Weights of a small GPT-style language model, trained from scratch on English Wikipedia: 7 heads of 32, vocabulary 2048.
Each number is 128 + 32 x the weight over the matrix's rms, rounded and kept within 0 to 255. Layers, rows and columns count from 0. Numbers have three digits each.

# gate: layer 4 MLP gate, 768x224, rms 0.0642, rows 363-370, columns 112-223
# up: layer 4 MLP up, 768x224, rms 0.0627, rows 363-370, columns 112-223
# down: layer 4 MLP down (transposed), 768x224, rms 0.0528, rows 363-370, columns 112-223
gate363:199121098097090104139106121177100081087169111115145153129156105243102122072086179141131122132104109133094132141128135106092105119060054111113103182093092125113132103128134106111183068150132160104127142130054098151139141151122113134116141108183105146095098117162098110183165145107115071039115157097148184152141092155100120167132102092047
up363:109221144131034108130103084172177102100112106082093104143146069127120215119104128072130143174153111106136131193082210094079199142150063132103159074113118161064155147147127108142119140079169135160136127164105174149174123066145130128136151111119125090119079124127168119103121121117174136106077116123133081080133092117131108151143153087104
down363:126125110153141146112150166128052172130129107106149162089177202119096131095159145079137091066119164126148153124106125134180067154067123096086081188123142066100128082129108102085161175123117119153115152165128147175145211189129164151152112098130160141139075168161118142126149084128082112127154110165123153154163171144101144083179138165172
gate364:096079086119186084160122170158188109109165131160094174121108102141125143129157119182119096115119097149173131124096172112137102105095150158205111118143116098136138122118135121114128129190137111107137170151159107145150140197128122178139055161155109159115150124189124182135173133161088132198136136097128120144097140146107063097177140197118
up364:167080145131112147140092164134163127161134092070167109112151172079125133157129085159175158170151148151110127113082059146088160129078065162143132189106095121089107108132072126112193154112136153165147125157130168117132142085136072153055138194096145100145180163208131144110135133100118130117157151117065108108169117116184133097133102130147
down364:177093102056133112109148150105118166083105090133055061105103097086185137150161125114146159088107130063100117122167157103073139131131152129166095074108123170132118123118145141073122086072132124120139106143103099123072081132083150172137117111135111139098157103164165097229158189137151149100138101131088092134067114102145151109120088133079
gate365:097113126130149121134127096239132091152139103135153092127123151085129130098180176110104142124112108137126122155163170178168109120119151077105105146106087137135125176130110084185106149098183168143150060164125104084120118089167147163162124118063183143153142131106123135112148133137113143197131119118098147102125123106116077172107153132114
up365:113161129127076142102094141178161093126140134048089120141126114066069178144109173139096177142109100139142175149135137172164158106139180100121120119141094093115147166106113106139157168107122168112075114133116115074127082156085115157098109201089135144104115122093091139155120124099108179139157091108173161146167118121102083110106124126105
down365:100132238125117134172123158104091109123129122083057114173133106130130082089139136088126153145161139135102156110116146127057103180174171152118146110150125077157108103137105192144140180151102087153123115058105130124116185051185131125111117120128159134149101078133155109203107147069085127105151176127129115146196109129137148169142115182117
gate366:081116137160190108116132090147149120159179115190112138108120114120127136138131152141154130175117127102111187148135150071089127132060139208114078129175149102094105100128105153118103121080127148137146073216094137111186153141134167132155131160103163179119163105130128120109147136163155090111124171116139149124152129090090103153095188125204
up366:098117152143158096105081106060152137167193118191161169159116182126131150128194077104152077123087148118157110135159121150091078095117120133072135106078123100176138096127154109105163134133130072111148093116109106153127155126124136055119122070157142071166131115035192151127134105141191151102104143168149182180098108123076130119180113171132
down366:136129177118127076167156188163204152116086044081157182227133108135092099152121118102189173092122112111098133141248140152130084033136172126119096148110139159156126132139111090152157114120128118129137113102099154124119149079164155105128110126113135147164088125131154095128121078125176090061143099131128180037094124136151148139095113098081
gate367:162182109156171143173141153072133152154164116109109138110113119121070129148143105135130138124076133144139122120143081153092088115088123120158138145167136133108148139136112154165114174130138169123178160128154068180111107170112132208161120119129097179087110145162107165106111130111124111147090125156126101079153127140174186127110160131167
up367:129173106072115114170135127145135188091158152112173080166096121129139102137141144130188081089129086170132140099076133133146119082108191120185119175111129195093132210074151109162145121175135187111139144122126145106090077124115098161152147167125125054124074135146171111073105172129159070118155085089137087094087062170168090091130100088085
down367:145166167089156126155069146131146166154114168104072150081177124130104127109086137090149136124255126109113103082138169103109102154109174119176090087135143096126128125115157153164093092149156121125087117139126155110052145108130085082122107109185161159145120169126168121163081094130062156093166123105163136135112176097188103119100094142153
gate368:104130106163129164078110082185121163140207118185108122204146180086165123047167087156120158141118072171105131135100153134143125066062148113161108152116157105139159135118125153132136149083187144173157099158105136186178142152178119074166127098110123151136130076117125122165124148159077158161129119096184122141121190088110106195156086141122
up368:116139128145129172129140133074184101111135096105142151132146177151132132053076129126155113114130084144091181127147188163164132110135142161189126100138169135145116093127106103208122122147088168160157156116154188124187118088121162098124146124112182188180157115190178136136122120153043086116097160137099129195113112134054107118086124156099
down368:140162188132133094090156151200112201130122176146106063184149116156137161136183157187108112124169101142096145099110103143067104131122114133122111152140162158101103115149134144131120122121195110163169091145128123087176189164120106127164140192136127150176119097133106136107136122091120105170190200157209078170178128164115147127101100154117
gate369:131078120155151053160141170144129121120204137169122140121147170122119148102121087107178162092148111129166073154080128158109092158108121107125126180088144128117138187151156099108153113045185161128133112110148116113090162121132122057167099177106124109134127131160105193154122134096159158137178110052168107113103154134120120132124152196136
up369:079150112092078168154097094143111110096122122141105093091096186163081112117149078127150147095168103096128102075179142136100155146152131137109132080133148127232122137167091149128093133118099130184172093111094119105123103122134057123100195102079139097202138101075153092097087098149092106105130130121169173189129168146120112164154092112109
down369:115099063156116128134122038180125129160123122131175166120164129143084113061055121184145123135150052099106161119157125140168121142108089135115145175133171171083134147121129153147141088157117139099103136154109117103137089134099144128140133107166174130128083125195134142191120155188126084136126124119132113181090134106111179156174135135182
gate370:168125111086119145089193157133116108120113105097105111121106109145138134106114104127124141144059174129162165144148144113125106110074136215164139133103149105136032109157152108079154132133181140115101135091091156116078129141106137155111163148103145113156156121188136072130130208129167087128119161142120184099180142117070079148192153156173
up370:156134159101115117097140201104171118080171132108106098202145143178113162189134109153095134092070086169124141119171108126211149141118098149096109102119148095102152122162179137131081116095093204084116186132149167094100155162114211121157161082123125135120139087166128114151120120115136084192070124113114103134168116133091130165118153166122
down370:096050143093110165102094147181149121150102197194143119088146216144147129137129088177147137111093143177159090114163174115137051139125212125107155129162132145102175231127133160087103036121168118146146118092119167141188167153125165135114147113128086144104177169159095111144132160102120135147093143053127133100099145053120096142107075126136